Part of a small language model's weights.
Training: a variant of Muon for these matrices, 331M tokens, 5053 steps.
Each number is 500 + 25 x the weight over its row's rms, rounded and kept within 0 to 999. Layers, rows and columns count from 0. Numbers have three digits each. The size before them is the row's rms in percent of the matrix's.

# layer 6 MLP up, 512x128, rms 0.224, rows 352-388, columns 0-127
092:527477514492483471518479483532526489526509497494457533490502521501545471479517479519466502509537546514476552523498469526490481544528568478517469511468503496473514493527489537541515476532466528539511476492507500511487486531483495479472463504485521471474531512508459541506523511521520459502458490474530470474484525498500521474485510438511535535506477513485515491546498515511537502511480
101:501528505499523492490474524495506500536467510498455455495475507504494512509523488462484501502499463484432489500513544507471463459471544493474507546529466495505483501518496520464499491483486525507486453497514496470547541534509480531502492471501494521484490507465477492527502453499538487513493549490473493540470469500515534514512482545477526537509528473515473421494475494495523476472517
110:513473538510483513476436524541494490511479526503460479498485461518498488490513519511466483537490459556484501501484505525485500467530499493492497498526512505460503469530486496480513473553527536517519552517495557454512496460510477495451528486489509469511507523517528485508478507497508459484557513504521490484465535466485497480494516464493523481485522505444446481501481488506467513511464
107:568518514543496472520480471538454516484509509515473532493488467483511515525413477521496494475510505507494505457505586484527515522499458452479490484486500517468509478478473512495542496496504498473494501498508468439516490508506528487531460506436473521503499491487511521473499486490497491508513438509467504509520515460501507482509480519532502480496538490470491476488497515478493499480498
094:497478495484449511505485483506571519460519482494486468483504418503479492478524457546510539482513512501485533465525449490556524500491498483506522453484522547479482490517514465500507484489428468490517495502506454520499505493532482488517517511472484495548499493533509498520531516469465489490511462500503489501502492511508498501497509515513475486486507495511519491539499540502519465560468
105:488526500492501515519502508506507510498503476524483461505458519511480476517442547504477504510510561415487494498497500537493495478546480478495466502487515484525501521496513463468504527527452510541510441540505516494547491530518459516482495530489527506430506492461498456490483500561532494503491504536513500478513491505519498520503510476511505444519503521502506500483519532501489529521524
097:443538507552502467515503509509479533489508510513462507482517465520490505525515530417493435519490487500511518501541500525478502504501506511467513478535490493503513500501519492544483458534473502485512470451487512542530523472496474492498518471471507504547482511488532537519485497519517490540544456528537502494471520465508481472502508499466514488497511494489463513519481476489487480547550
092:529477491486496509513512533458469540537507494479555458489471496515514535472506507516528527493505504527530507551513488501521536502501468500494497499479483484481499498523492482492496474511527464502501519478488528510489496508530510505500558466558475511492532480504462447517485551552467526514539515483508532522489526538454529510513480477507462559516542494476501476496530496475483490548484
096:468486516474486487505518497456532512525455512540496518506438499518519513515524504528491466493523505479486498515535480473486512488510501466530469512492432508471530515500473502543520511503508506508501461477471470574488516474532490494518456483541495487471524537493535500503508521517487506520473527492495506441519527488539519482494485527483542508523534487493505470532507492531529481496573
099:525531470471472500509566503530554509486494514530533512539474519512491518463464481513498523506482467492545518476462532508469493477531512494526471469507486453511525592454516533513510527520488491511476530529491485509521449535532509508498510501540470499479501497488481510501519496509482472483499516485453492526529523498460501480502511503498501493518481450455490513483467495533491504505483
101:543442493517427485497470508470516518502500525489531499477532508500502469538500478484498539521515548523474523527502510490503510517499511497530514460505498471479525512459520485519493496502501485479493522512535515500528512497521498510562515546475504461433528484485520457451530526531501539504545514470501491484516521487478548486510509499483465491526483474522488526466485499533527523515462
095:492497541520489487529519504517506490499485544547490505446492518507472497543452508490554488437492468502479533497494474505495508471504500504454516465486454500457498506471523508476494528532487505522541490500446505446516503531501473512488491488489483466499504492466452506490514471471466535515484456475462464475491485502500522520482464515495486559479532513482494505491515496453474464513498
105:457474496503506553477523490542496494508472511535512512546510495536521495506504522452493547496481512497484456538546441490532486481507466499502472494515455529524508481530495497517492528511522497466493474520558505526503470503512450527531502484495502543485518542497457522465543481480545485465491496502544487476519508509507466514480540500516475520478500522497515512477539521489483486480464
098:467470498517514518474503492552497508516495493522526542509469495474465485491489549444517502490532439515517482529533522500491528459493471547546488511534490491538502481462498477503462533503504471493538536474499499515473478511493477517488526516461483521501501523514468459527470497538526508497456517462483527494497503482524461506526488492434523461478504522526465500476495508512475528512512
103:463500531516504505442534515502506494503551471491502448493494524493458516545461519473540511460494557555502475492484478500470492526500476480507543552501505489481497477482534481544468494498504496485506495464526531519497529482490500497548527483509473487524559502465490476484450525487512489505511535457516496510505504535550491504525505479477482509550498509478492483479470524492495521523489
100:438497504482502507481532519486523514500520544498478519529515458518478482449537521480502545473486529528554469538525526485538504471466477539511520533507512522453492436445489495504500522499455488460508524533496501514531473502505500528491536505475477486483496452452509515494525483481492457515495482507534481492512516538479528511521489484489492489504518496479514484522531482484533485535504
092:497490523532492512527515461512500540492500538463521441471470489489482491492473506454459533475519498484515505505525504480508513478515533520528516524497546474511510476513480535470512485501491500509485489570535500528475505461486465492499489521488482489499507458445492543485511496448472551486495508521483542518475449447483518484533459518509515521487507473469509543473510514463487501497493
089:551494456504510530527507525489518518480483467515505524501542507498492494503508482521511548489499563455457485522535498513525525503501487503532489540499518501436481491490497499517515539513460511495461522465455488485518500500507506455520497469476513494505512555470470476472503465472478531473482514474480505479549505488458512505514514518498484520505510512510474562511519471458448504473465
102:501497462495461471523517521506527493486497496488464508457514549506503530475499456483494430477529488488531489519503493482519499524516496479495463503516477512462512450496458549492491536476436509525467499564469496521499527505509510540481506512539506523501504512489484501484532545533565494487506510465532490460498518479484533507500499479452519501511523495541524529515507473496493484511532
096:527538503492517493517484475483527533509511507524518517495487508513439505457531557541492511522496488525472521468465518513531496466477488523508547484506506496483502480490477479526515444507478458514528504484471537530536496520515535509519515479516492479534503480537478479532540467550505481520463514508504470460503500523522472488478451476557514535498530517506502492483461515471525525533480
100:482474508471495508450507516502542501489521471483514451492489548460520477464503502534510521509539430493493510455470516506505517523483521473490480476483525494500490542492506495479482504468487457483528484491534511481446447493503519508497496506475481456471473494497498491455524510556502516456516466499524489491522486480537481492545525467514526530480500500473517497462478515487449461481481
109:506477496549513473492512476480485547494567522474508478531490464502475514471440539531528534524493487497474517490489533472524504491493464515499499507473503489563525528488488479524470514472532468466494483522521508511503503502507526494495558487483461510530476483456544491496450535494497484491545481514488490496490512495522493517522514508447472471487470461504506543458502467497486507536499
093:517476477506511511485473551504493463522444513551478458496481472483525519485510500532491511461532526479494485510527498523501513549487535485488484532525480498507473541489474474468504521466497476528512445471494510497515519511490466528547496496523495461496482499514488533563487514479504521506478490515511520516510442433498515497483510514490480512453489529515478456491530504519554475517472
112:539521494492517478451479510496558454526508480506517476514525485509480511464475519538551492475488526528496509470522497492548488482507525455485541497464531478497504483504488486487499545470484495468504475497545518450537474512521466518503489522512512512500521474484494552494497518487520536458479471490539504493461474524470543510496516470487534491478532472536475448510495454512511517502503
096:469496473475462489494535536494514490471483498529467472484519509552533451492516526452479515558496505494521547458482494498469470492470526541510486560516476463490515488536490484477526466491497496513485540479509471499490504503513511475526500473517491442498498490506541500488534480464543509456529503501525523470487520516526495515464513500477474488477443490515476470491510475461480505485493
106:523514494490509501475502519513521445467493483513546515544488508530514489537513492481508488424517513496487495508469495530518476483496487506472495522519485529531488436493509488535500554474528497465475538473502530506490482517521534523522534499473512506504500505501478533456525510513497521509523562528492481502524485492487506486482525530490483538519529507449428518520445533492465497502514
092:505467517457485507448496521525512510478517457475515489516512508511523519476529509493523502520461490542477513476477519506518491470466517552500507467462498515506475461511495509481506524524538499521474481465511448564489506492526497479502485484567517541511456489534508473502538469522526512494452483471474518561529533524492514517498479530514443529503490494488467502501503476513501521511484
098:489477509507470499559494501537536495516494544502528500522509527497526473485512455532530537513545485502519490502513490505433512507478515514507518507481488499545469463517500515494477483515448538485523491521460479495530536482503444533525536521474504505492494496543518457520497505541500467524463461473502515513519450504514513504523507486520442541488490528529513494483509464526518480471518
103:531515532458462480428476519542491506465528484531486527516513504451520508489504504498467548474518469521514475507512515490517516522477466478465467450463477516491547518481533523506502500525494472477496511494530516477472517541487500531539510500486500533479501495491499526505519495488488554475577527496511523465486529487547475516459496515491500490512506522519483496482469511531528505535501
097:459506507506483496520531480499511535516538501553521475443516496548514471507488519503539544515531447507544508493514514515491521470498504506519467533472505502485441467510487443520477516523517507544520492489479545480484475500494497544475514501497508478487473501469507526463512513473488511482453473463508496477536481532522444512517488517516479478493521517523522502512556483523539511506486
101:500476486521491538443540488511480516506492500499486514454494498521485469501558477480503497492496516550501545473478487520514483525469444457474524493577471512432451516501502501482507480517512496481512497484509502488480492454515534474519523530506529526507497480476538504485515444491525505563518532507538507475479531526540482499487504492466509505497521514471510500493486491501528508470496
107:517508519450514533505493505483501506495489487482478497477496531556511475490506488472458549508493492532461510503538516544536514518504467503491493473555487547479519533477503512487451506489516537459511478557573485468492502512473528507522473515525497517553523531484511536527507517506547487531521511471509481532475485505456528503504517504505499488523534503492489505514502508449456508484485
103:504521490500491486490507515467506473491500517499473531487464494505497462490505468501504521455472494533418484506522450499500487528470477469483461511527524460474512483478513506485517419496509507489477517503481519524460521495507505500507500523496545522519480462473548522499514491500526486500550553523471514521519490501559469488501468475513485526514509491495504514517480537492453546468463
091:488531519477491539459508494483504510513460533465525520560505474532517518459488519497532469499474481558516445505508459450503472534525515498486521488508478489486486465456503472506498508533493492514521524452515450533504511456494530499543521470505521486527478483530480478460494547516518507518521459486488509479516546508498486496511477505482512512478520476523472518544525481490479477525485
096:519494483510497539494564456423524511502514510526540463497448477527487491497510491501531515530513502457490504515502486498516541466482434498506464513528472462503487520490521507510487527527485457489502490496465501526486462463539463523440498528504515503463516495511458529512488494515494478518518500491479497478484518539543518507461504488474489488483537512509508507465531481501487487460534
099:451520488464522497463532497525497491550503531493478509491474512498546538499514490486513504472486536510503441489531495529504532458458448454435480478524517513515532511482512527504509553509471500494487526495474474478457512478491498488514479495488500507502476532522497487508519477525522474487500559517489485460537508497500471544504539507469458528464531516512483512526494483511516541500478
102:496510448543535461537506514497498500455549550502522505563543458501474508514497473527473503489454505500481503474469467478515517476502464519508484473513487501531526496488560482556507487502539496482512471503513505519508470501512538526519526516468508490506505470490491484463484494527485513540531480513473505540496464520543509484457486495476511510492499512527469436488515517520492492475488
# layer 6 MLP down (transposed), 512x128, rms 0.292, rows 352-387, columns 0-127
092:488503490513525471500505478549520513482511543478519501492504510517472544444498509501511548528465489468515569513506558522510511471521508448447495487489475501530506486522481554476486514469497517516526520483510486445520505513505448495503499488504514480524478467507523522532503514486482537439513472491467517490469446501524521486510475496508460522504508505529496505471529534510501526500470
101:505507488487539530543505514485453488487487535498478491529499478519499522431465515555457461507491536553492484465541507512511446527490499529481528482527522495494524541490509474511488446491492483488498538518556530498472488483529526506502501487490563458545472494515505490497481522540513517537465484536533514492471514495476480483497517516515482518474510503501489496513506477479470481492493
107:500510488499502504461484526502523489476489440458503497484516524492513526563515465488490459486505548520480536519496497484533467483507522515494545478477512524532512515461538503454524512467485495513526459475486497482416508505497478536538489489514472501524544471529519462482465513545534506516430522498509494512465503492517525473504501528498500509498491480517502485491518471503479463484511
099:470545498495547483474494531535483494479504503529527525520514475462505433510506502489503464505488488447457523499502492476505494480507510468534522484488524500521499521519501506468509521513492534463515542493478501487466502512515501484506535500479510505457523491549437547462498522465492495533483446502505456515547521529513526493493521460497503538513506473530505442486459510505475521528497
097:460507501462468474466504523522518511490469500505495451528541531488483504485513517484558502501521511500499538453473460503508545528524499502522501501509490480511438490495526530534537515559510436495515487496479470530515517513488501525461534461539471516505508476532507537496536508502491496511531467477478473499508535492499523479489535499510522502502515498511481497450519538480504548477458
102:498492486502513543469538479556445492509486495490517509503516512489544512398501501465538512497469519493519512483494493485480502479487527523492479501492538523482482540540490518512494501529523511480487478494472473532482485471467474482479491463459514481510520492480503537516545480451483456509512499464471492503546512496487463491510469489514514528512553518501511526556492520527505514483521
095:540501457521521523506535541466476525462503508490481529442540491479457492481471461524513483513483484519518511507499497483546517496523476485536470499492508491524510524505531511414479490506498505466487505541511541472462504523476459474477483505502505521473513511507525471503491512525485469507516495493550515478546517457497507483477507492529488483499531527507466476487513475477485551455466
097:471514497483447458507495492478485530499523554506537476497481552484491514467481493519484511527504504534469460526487492523530500485507499489492510528433507465454487494527493548496518510542482550475525521494485530492486512494518523519475527481492512496544502454506474514526475496493522495479517500457500531516482486512512522513475474499478415485511505501535529508489510480499482543498439
102:478492502479507523487527513512553500505477504543473476511518538509519506461470501503492424521495538510498469549517474468558502524528447491536513508495489466485522469506480492509509510534503507483476523496491540516457511500505486487528475519543482474516516488523455488541484522494513530508466529450465509473479516518492484493473473498447503520539524483483502511491502562497490492531532
103:473469489437503481516512487528438513534537490468534515509471443481485499548517515511497490487530513519467495494543503515499498490506497474488438533422507518491497460525495516500517508480506486508486504477477487512479491515507507496522449501485555488490499470543546513470485507488515537524496531484472520478473489516490486531473463530440483497474516482503548508524516505509500518504489
097:455475474496485498482520528530512481490481514524529503474486434528479564495504570509525525486498485483524500492480552521497484492506540457520446514469492484497472472518509500450509509515509492472484497479475524517528487499493485448508517520516489504518491530517468516515442498508513491518507513555509536544468506517476539508477553508517483471503496524454507522510522491525484517499531
100:517518496502461489415498490485508507487499480504492500516500499455525481556514549535513494537472523485499476458503495501538480516502545520481493508477541447519510513549503482473532547523495514496520563482544496492515538493528470481476502529482494532491489493525502502492512519483508514509497486525490518516455511505510474507529544477499467507558493462479454511518538488510474527485493
103:476489453459513499488488485489466497494515566523513546533457508523492485456509488490533500474501500523512510517527506475480489507497484501510508478479538480505534507514547481531525487530512509489507520546539420494512488469472535519486493541523504482526486532476558505497474492508527517463495495484537478444516501509521446486551495523493512473487514537520510498504508500500478493497446
100:527526512506498517459507510508499468481508499468524461501463488509506557491497497488529499459529519526470540537497466494491519503504480528499503516480488480507519525493505465480519517467558500479448515497501525538491490461535469506448535510487485500504475482494511533500502528472489486465525472524453480446489523499495463548485477513523496513511476462477487466481522470525506423476531
101:516484463542489465549485522523470483508496517539541507474531500510541486485505454502437516516506466487533513487518507490508490513481462485509493476513504480491477518514469508482532463458482500493496480501529498466460499439524516561497492521540515512478464501539512476498509485475492489494476512532508478496504498500528459513510473531445503533505497537522480513532504443469483553482496
098:552529505525479503501476481483522463518503471498557504499469493506514505462500547500499492544499509501472525453477514514487570513490477496495506463501479518493474540478547494481515512540498492502457511471498498519489492518487494493512506494476477449546465530494496466501456541516450488472476510482531488532539482493509495492485494486529502531507544474521488463487492498422522527491476
094:477490508507518484491525526489516495496455460537453522496551462513466520516473551499546472488506511485509544503489495532510499509484487509517455492514521482502527503482577499462480504500477451522525528456502459461497503479540473490501493503492489506537492522460473466534483483519493464562493489497535478511514509504507516515490501483542530469533472510486483498519507524478457493544507
101:473492485473516472508462499490492474475507457499468518509435518532512478605519460513483569508516483506487462499537499468522497499496501476515518515538497506515508527465469523501521511509515509503510478484543517512515481484480506489458518518488525515492500488529532509474484513510454524482539490517446493489514466480521466524470470460532483488500503494505533471530522532488502469514508
100:530479491489487489514472494539502534475475481483499493509517494516539494444510510517492503517486476516513489548530506554519527453458495505528526490454506508527500525534518486558506464546507522495503464458464510494494478476530497471489505517511526461498490508523482488464444457456483531507484500494491463520526480549474477491465519474506473457489485474480473512518530513519500462473529
102:466521483508524512458497515510479500488519528486480528466476458533523525492526444481525516487539497517524484519502572460502465484507538460500472518512533475515509494511468506484485516451522488498488523518493496488517436523495494452487518530512510540477450495490469491517510477475487500531507540531544522502491482508465518541498491487496541502546499445471496513501493525514512465481477
102:509540509532511481523491492518472512508468520472494493489508478488490519479465536489497496523467560520472491479512478511520477469489427511489486514504515536500467500505475494505511473556524534515434489461488506474479527450508485518495486509512544487517543535508487506524519467503491472493478512459491524516495466480492498515452524461461535489552515513553523506516504494549497525522501
112:466546460490533513510486524484441451499496487494519501518497495482532514460500462505511470507545478549536492476460510521481493503523496494487513509486519491481456508476517514436527510512443495491490548504465510488546506504496471503523535478521541523485537494505441496534502529493504519489516526502513510508509517482477493482478500505533473524516458492496471468515539457468451527516492
095:488516503480536479483487542500523494508537511488489522533532509496466480464509473524496549506490498538503528450538502498466496513477459505490530518493500508502527485525492474529502478525504531508533545514488510492563542474493520496467502513496493538488506499469486476479465464516500495469509554453533520482508546503502504501508469554533529501477499520532533555475494481461466498484549
104:486509486454472489511503561520473525500476476508500487535485481507478501528479494460477514443476525512490477491486494501492537494511504493502463471493484496478481509496555548455521473462493498474531501476481503488460512504485520464527491467512461508519522532549455481487473512487476502511489515492511503478522499501531461489506505451487446488535486473467543500529512477520467567540484
096:474495550485456475510481529495479534505461508505465458527510515480538458442494481469513525544494511523514494509495508487505527496521505505460504507543472515493499499487463544453524519467472507567509550484452496517481459507493453491497508479505532494518517487523497501480516515473536516466503541481530457471523496545513519532464477481502474488502502500522489502505536473489495485476473
104:546494505510516484490455517463538506527509514545500473502492509490494538517532496523514530524517501483523494508469482492497519520509534490454476532471516519489476533502505498434509494522480499521537509538483468510483499474517502533503496518473491513473547504505513517490508502483501504530507517504466482502539526506480499506525461523436489474440524476549495523477514547587490545484507
097:547469480534507545520470516506512470482480500510482553495490470537515481466477530481500531438491492500520493496466467515498470515526512477496545515510494520540477520508511467508520481527525490466474526474471483483523465508464490478477486485495479545478501499520513524562473509524453471499486469473483485564526463549482484489538480524514499508488491518514488492510464450513480501508486
097:531482541498493420502535507480464513444511541516508497499511489485501488474507501534512517544526470502526509492478484529486514490517512486507482491499499495475462550504448524480505529494499531507517492501496549474493435513495475469501459479536480490541485533462496527530498527484490516499527514449472531473481475481517518502499500458539482492533484522468482493493539470518551510495481
106:507504552537505491468491516503499493477479551492484505445490555483524510540447452503480526475521503548516462509493488475463549496464501473494490492549505510483517520466469516457499526515468553510499519514509503483502508503462469488501506479505496488484449501481492520534508508485514510478472520463491458538499516482490515474496493443496508521516524528500551533469520550505518507506497
095:530492494511500525554477467470522555512557507500488534477506524454495530495470530474472526497487512481490464498439475480523480478489475509529494505552477513523506496500460510506517521477496544489534477456483528460481525512518515493485491436517521504494513489504459482501506514484468516483462502497513539480520537502544553514510459493536493486508487480533519552517497500501514488515482
098:491469481516482447457491521500456488502505497511500474468539510536533511522496492501467517540489511495525543523473488496516480536535534440474478519487501484509471507490471437497516469515501449498499495488522465491493502491495459467512520529442528539508496516545504509489517516485512503531496510503533496488470548508507490522571483548492480490470539534473505477507508507496512496527534
102:489491554522490485489485465483506477459505523557494513490503486502455499448537468500440507481483500494509472494458479493477492528511477476472542520506505519522497499520478506461472472508486500468511498503526509486505471483484510459513517537525485501508489480534432474520452481515538530488511468459463462533493461504573509496512492528510498507444501529488530496505500507472493488506478
104:507496495476496510505488477472484519447471471547449527483528515486512534490511475466527491516495497474473461538462508488507503505502504467462521535514549499512503475478498508437490506493505494458487491479486501552518486496503503493522510470512495497491539484538473482463537482482499481480471528494499506518552478494524507469448509479457450472548527498473480527464487536447507487501531
091:488514518458469471497511509482501514479517486488534536497503436473500481537553478496508512485500476523519519504523486493524538506494493483499524491518498486508517504482521465479468514481432517470449462467495526515511454543510524495480520518502458505526499505474504448530481505485454504495503531540539475509544478488521520469546531558488488471499537451530505515504500492479486474517496
096:480512501494487509462523524559550505549485498507500536458492497524539512545479511520488511507496476531502483440540462529522467468510551483518511477453481539517496536495527516495530479504499502498484523519479502502486523504503522485464526487493515492492521505501508499476536557440536505511485511528525505509529540462492463497504518515470488512468539490478524463478506473528484455530498
100:466488488451544508502516510545541505530500473493464487516498482497494495456528524536483514451515497505482523478479500546509516530524507518533499512504530480513451521489535523509529517475516547500489541486492518466449519521517486485475522473482445499486505481502496499552500473480513547509475513535526543497503503508521518527481515506499507535492459504438449536516494546510481512523490
# layer 6 MLP gate, 512x128, rms 0.245, rows 353-388, columns 0-127
100:505473518451492530527481508486541488506501499525465492475541483487502503498473482494494487475509496552448504497561501472467540498452525574526507511489493523522501480437495518541480479516538491469495516514514486486494468509478484519501477489463493480521506495464455535506522489510480498450512516482498479501506507535489486515468513453497497481493443490501468472491505478516502446544479
105:543496528485491509520496532496456488480525462518502492476523521514483492488479525533514505542483576476480537523485511516453474522493505476525517509534485484499508535493488456515481491466507522481500484515487511479484518495515485509509458528491532516491490488510507495494507520505549477522493518488505453548481445475571529505509541498458537524493451457516469489519489485542464497533497
103:483503508453499497481437488527508468442498494475456483490531461493502542460508529497495487493523572496490501523451490476478508482506517482543519499496542483476486467485506480471517520511481532502511511457482522501472508527519469509513530512491529543492494460542512457514475524499512491491484492499511486512469485512484541488473525453507532514474511494511503450530534470538532474468489
099:496524503526508531463517549495552528545525497544457489522500465501496516541517533479506503458501539477474494474506455494505523531469508538470540464457486518503517502561500503474474509516499519488472499513521485511505472503526478490515505470483471519529535518483497516519484556508478558506457501521478507517498487515487508504540518505521514489524524547467543532480474530478485496495473
108:491467491495503560526490490509505466524491487527478568490506514544524468484470481543482511491501485517516503517537469528527488484456465513515538508479489460478470504467502506533515498517564521492508530479478487493466536528495474466545531473486525490513492497525482485530521464417458485490483546506492534517523504478513497517503510492519465512507475529506524483514468518498531494509498
097:550471498524574497470499497500539547509446477498487532494506481422491536501514445540498506488510532502482496482525476497502484480454442505484476520518456467489474525505497491494488496533502500520501509497473495472513482507515502481490503533535464473500480526522534512517537479477480515512442509510499444487511502519498473486481508532496540483483527514493511480501478522526451495488522
101:495507534520510472548514483484497522511466500477501464454504512466500497495501494508523535553485477537477501523520473488487504481516498473505513492469517491459491539518491473524498479529523493483539523494472548474519497447518541511498506516530476451508508506501510457516491553564531493525496513473462508469450523546499507460471503494474521526500481510457540529515513513522467499543488
098:480467463544509485534513490526510535467545503500483488530490479478511509520493505477512471474493482483505491465454548483510521500511511460484489438501502461483505473549487489483491450481487511523526489458443532511506469502533504514485558479496500497529495487495471482501504511464476464522488468490532471532495471533518494510474499457454458456476508546514531518513500476488513532498504
103:477492519517529520452529491513449474505497473496486484544502488482503545546459485494506483505462523518507502495535471511489522481500494466529502501445529505496520483505483517496538501527537542497454468497495472524470527536488486451535467528476496514461527517507520470496504510541487555520526567503503524477517511519553524496525459509498478484533502512500541532508475477497515492501516
099:523524528494466524497487461506504495464533505520520516480550488510514509491485490524491518474487498468494524532487439479532453504483498472465502526515500488457482505481504458515529513457539500520542526503503510516475445503497482511447487461512530528472490506547556496493574452468490481507459481490525490495523533502501513510502476467516471514456505483506536488497465509513507516480494
097:490495498519490475436497513478514517478512489465493499504496523469534538490515532509480494511489517500542499464486508464520512520491476534512475506499496505544476524516502491522502469462505548467507519470555463516498540483488548536504472508486518520506477508537532472539488499512532527432511548487476530554493486491483507480531511518494499440545500500513453541510517507507489541497493
107:500513547541513480504504470495500495483473487504508479501531489542453468506463486477506507528477517474518474528503542502521461487524482505501469476520457512510508571491477498520482471498525438534482473537474505529548477514501449491525445502489517499508484497535521489453473506512517516566496496529498539518494499494476522467467500499531503537506504497462454469496514507482523512522495
106:541532521484500506477425515483514468466477499459501454503500500490509562471501539532513508455488529500485509489507449507512501525467462539486509518431554511497502516504486532489511524529538512507489530516498527481472516498528511516503471469485516479477507504494520536463520477470491480477520520568491475494521509494475494491494496509481456489491483489487548452485526493520502483525493
105:474483535530524525489507481480485463495475520500495490518531465501484525559522503503473531539468477532500529501493527510487509499499489518487493494478519528518538513446547457505447535469500485509465517555480521461503514502485436502489470505509504512523516458520508468505510517497482528506515557469479522538517481462471534529446510509505492504487465495508452518501470486520509531513483
100:511532513534508518507537497487505568517492501541464515487504489520502466470513499421556478483530519499463491522530460508511515514517532528531484519524482492475500458505532499535517528494500520472519490470492504475543501457501541498501486534493534539459526503491502513537479501466496528486455483517496523490477529490515506470514495518502487513494516454555475503539515467491508526522535
094:505486512468540515487516510463524481517464478530468488460539529505493447478503500485522482448481515469493510496508480497544492529525515514496435476517494517525476444513491502518477476495475484522468494478475500539508496447481495496473472521530506494496486480469491500475464474492483494500466520503525504531528529483495526483430475488526539474535483511514471555491491537532463484519473
094:490524481494482525495523480524484514541472525530468468490514487535502509509488512507531436475501514476487515568507480535539509508538525477520476494493487534512517473503493523501512534472466537520482501497447483542496499516547486437543506497518501465530518527468468532527507500524496499532477479471546500496503548500458528474536519476490516502517483493504478510495459495489529511484454
104:487478488525494517497533469436461521507513498488516476551520485456516453494473511492508494488453527530507505560514521527486527508515491468518503483493458484484526531474527506547469501487496465470539498520500506479510506500504492443503474491490524523528494451516507520525445519507482518515456527454518551496468488473489459500507516517492500467490485519497521512519450524520523538479498
104:459520490517500491485490494532440493515506515504463508445514499520532532482499489454502513494538488526552437493530582478503538478485503448517485529522542494488490491524500512471484537513489517483486520521499473479505464483491532445536541519490490516463473480488476520486517494470474518496506525536523493509520446480482527523509518518484516506505503479478502502505504512523521551511483
102:550514488502508468524495502518482509508486547475493495453541517483530494556519498488469452532470548480470503509485499497527510495493480496471494541516497481490457487509521460519549454509503507535471540469513504488463556469505458521478490489541547519524525496510502549488497487471478510513486512475462480513478468518496493525514495521517496500503497513496519460539471493546557502491512
110:503491534505524496476450498541462515464451480508494520485470522511557522501520474492502505476510447493503503522515540518444530506500499514493502498489506504500469532512503552499531504510443508491518507518479491469499478493522493477494503515478533465482524498563481478561502535512503459490513536513482537463535523474505502466468495484536475507498487492466478452524500500486518445534505
102:531505487510467491530521517498499532486451476491514552488561498439554508490510493527492514501535476483533499515489463505499505509474509456463479560501470475512487509470483520515528504492466528547505447454483463502520547475493541485502490511519469449537471505512509498542473500539522477487499514504521534488501473533521470506517465501505551511512474490502486497514494492484491486505495
109:537480533510496512501466530485499490483495549516479510508537510509512522505543505526540540470486486522490524460508488483523503533455489481495492478433465535445501491499517502481509475455455528472495537497519494534499503488534461512475507529491486528484520488517499478511493543481531457480498512469489524538470496478493498523533508471485482459513518552500461529464522494561487511500484
090:500542532507530507473457497500532485506450512458487532539470526479461511478473488530517481451508516534449480523509498466472467499521469481499506489503515491482485527436511506516473493472504452495536484482498537503509475503500529526458512505496515535484502498558468498514490532521503468537452517494526464533513467496473503518523487509502531497523544511519531505493517499538551499518519
107:494478497501523492517512512497465534481466468485513537528515454469501463499485470479502436502506480514470494478503480526468453502490479488525541436545519525465528464508475511502507486549524489488534502483544501521448537476494476501524489482512507539489489486533488505505492485567550489509466458504502532522532495484495487512505502483535495513504484497484479527529509489442532483500506
095:530560524486506515533491511529446490488516487499533527492494511549475500461514559528480492507489508498494538506494515527479494452501497509517498485491550504446516496495510474488494492502512516489503503503474523482462499494510492522465470519461494522519536524528440514468517517510525513505489473514554455535453493548484501518506509521482551484509526459476469478547510479516525511496456
094:527513523476488522465503506470486474485509457556504479462518471494484493462503506448476545497475508441483525507467469514475535478533449490487470482508524503470538476462523486515473484483491493492482500503496510513483516517489480508481489509486482463490515493432511505481512537488479532481451512553492490530527531487458488482505498529464518475482487525482520541502488482443465510524512
099:516495495501521509511490495492473528520559492526470459528484472530528514470512533486522468544541477512486532443524555523539498526517520500519512533524489515516483472534498493521523460483482461499543505507460515520478481492549501496500499499469515519489540485511521480461468504503528472476475464539473519489522459498500501510547542542502503500500464468491484463497493451525524512506497
101:537480488472509474485490559512509488442491495520494481496522485491489516504486524532497523457479520520494488496526497505557493546489490506466499478496502464512549483483515505524534520490493493517457523511486520513507519496500482509502516527492428468511511518514498524524523490549519483528482515567532495492451481503465509478470465497527506497570480491465452528450464485488486483506485
104:478520513519531505499480496519534475488479498485486513528546547459530492442506473493530468501519503532470505493495508527486514488473476524520541522491497541479485495524515505504482499521483505461500532514473524483495524516508495516526548501561495501495520467450482477563507513494493500463534526517529505467527499490506479504499537444508502492528496519545516546514446501484454558511506
112:518497519494543530500476556552521466546450497497485502494476500492553489496492519514542467515479500519441513509509493440507514495461501443494487509502466488513517502515506499514546495490467489520462498492511503486451492530517524491486512500503485483475519488544555493496471516475487493457495524529486524500501489528470471491532529476471468515479484471542509522536521511500560502477481
112:448516464506461451499531495509458508503468504480512493491525532473500489467512529516465473491483493472515523476533509488483507488516463514493537526522463476499474527546493503557483506495505480533505554496542508542519476479479511515516534482518537504526528456509508455519486461525518556517520497534557520509492512502519512494486454500486512499491451496487486520520475545499502524523529
091:492507503492460528457514572497488474503486521507457472495509446532498482459508472494479453505489492528483459509514481500518496498535497513511530463520444525539472469472458453494515500537488513496471516480496509503497493491524525497547486474524491510526489523482454487508495515506513486541503444497534501467527528467501505484569514543475473521518498491524470511529518478493499491474504
097:468492533554477484499491520509446492501519503435478516503525501516576480558474499536479474528509510517527499493520487477487480494514481488510506512486478481528537495534479512507536510525530465494544488520434464526454494473500500483455535501489491480548497516494486500487477542510520453504466534497490501521490512476512460517539489486490474506498497473506532490469487477521507502499533
102:507517478549481440502482487481480511479479502522511519517496489488483507534535517460528487547470500498531449507500511468508525512499436514462545476499466478501573515479507478525515489485477472500523497482479544547490493515500484498489479515504488524528496528495531488512501511452507455507486509491504515471520481481491491512517488524440463493532500476508508501474515514446498479483573
101:478451502520507523465462507494496527470471492543491544525483502525508478505504475469471526447475544486547476503523542525536472507470489470509524474500464484469519502475462493462483485488476502495491522479502477482481485533496501535482442484461532462507515494504490505505528482497479515512452483506475468521490549473490481459516515530466509487518531502531501490529522519509458485473449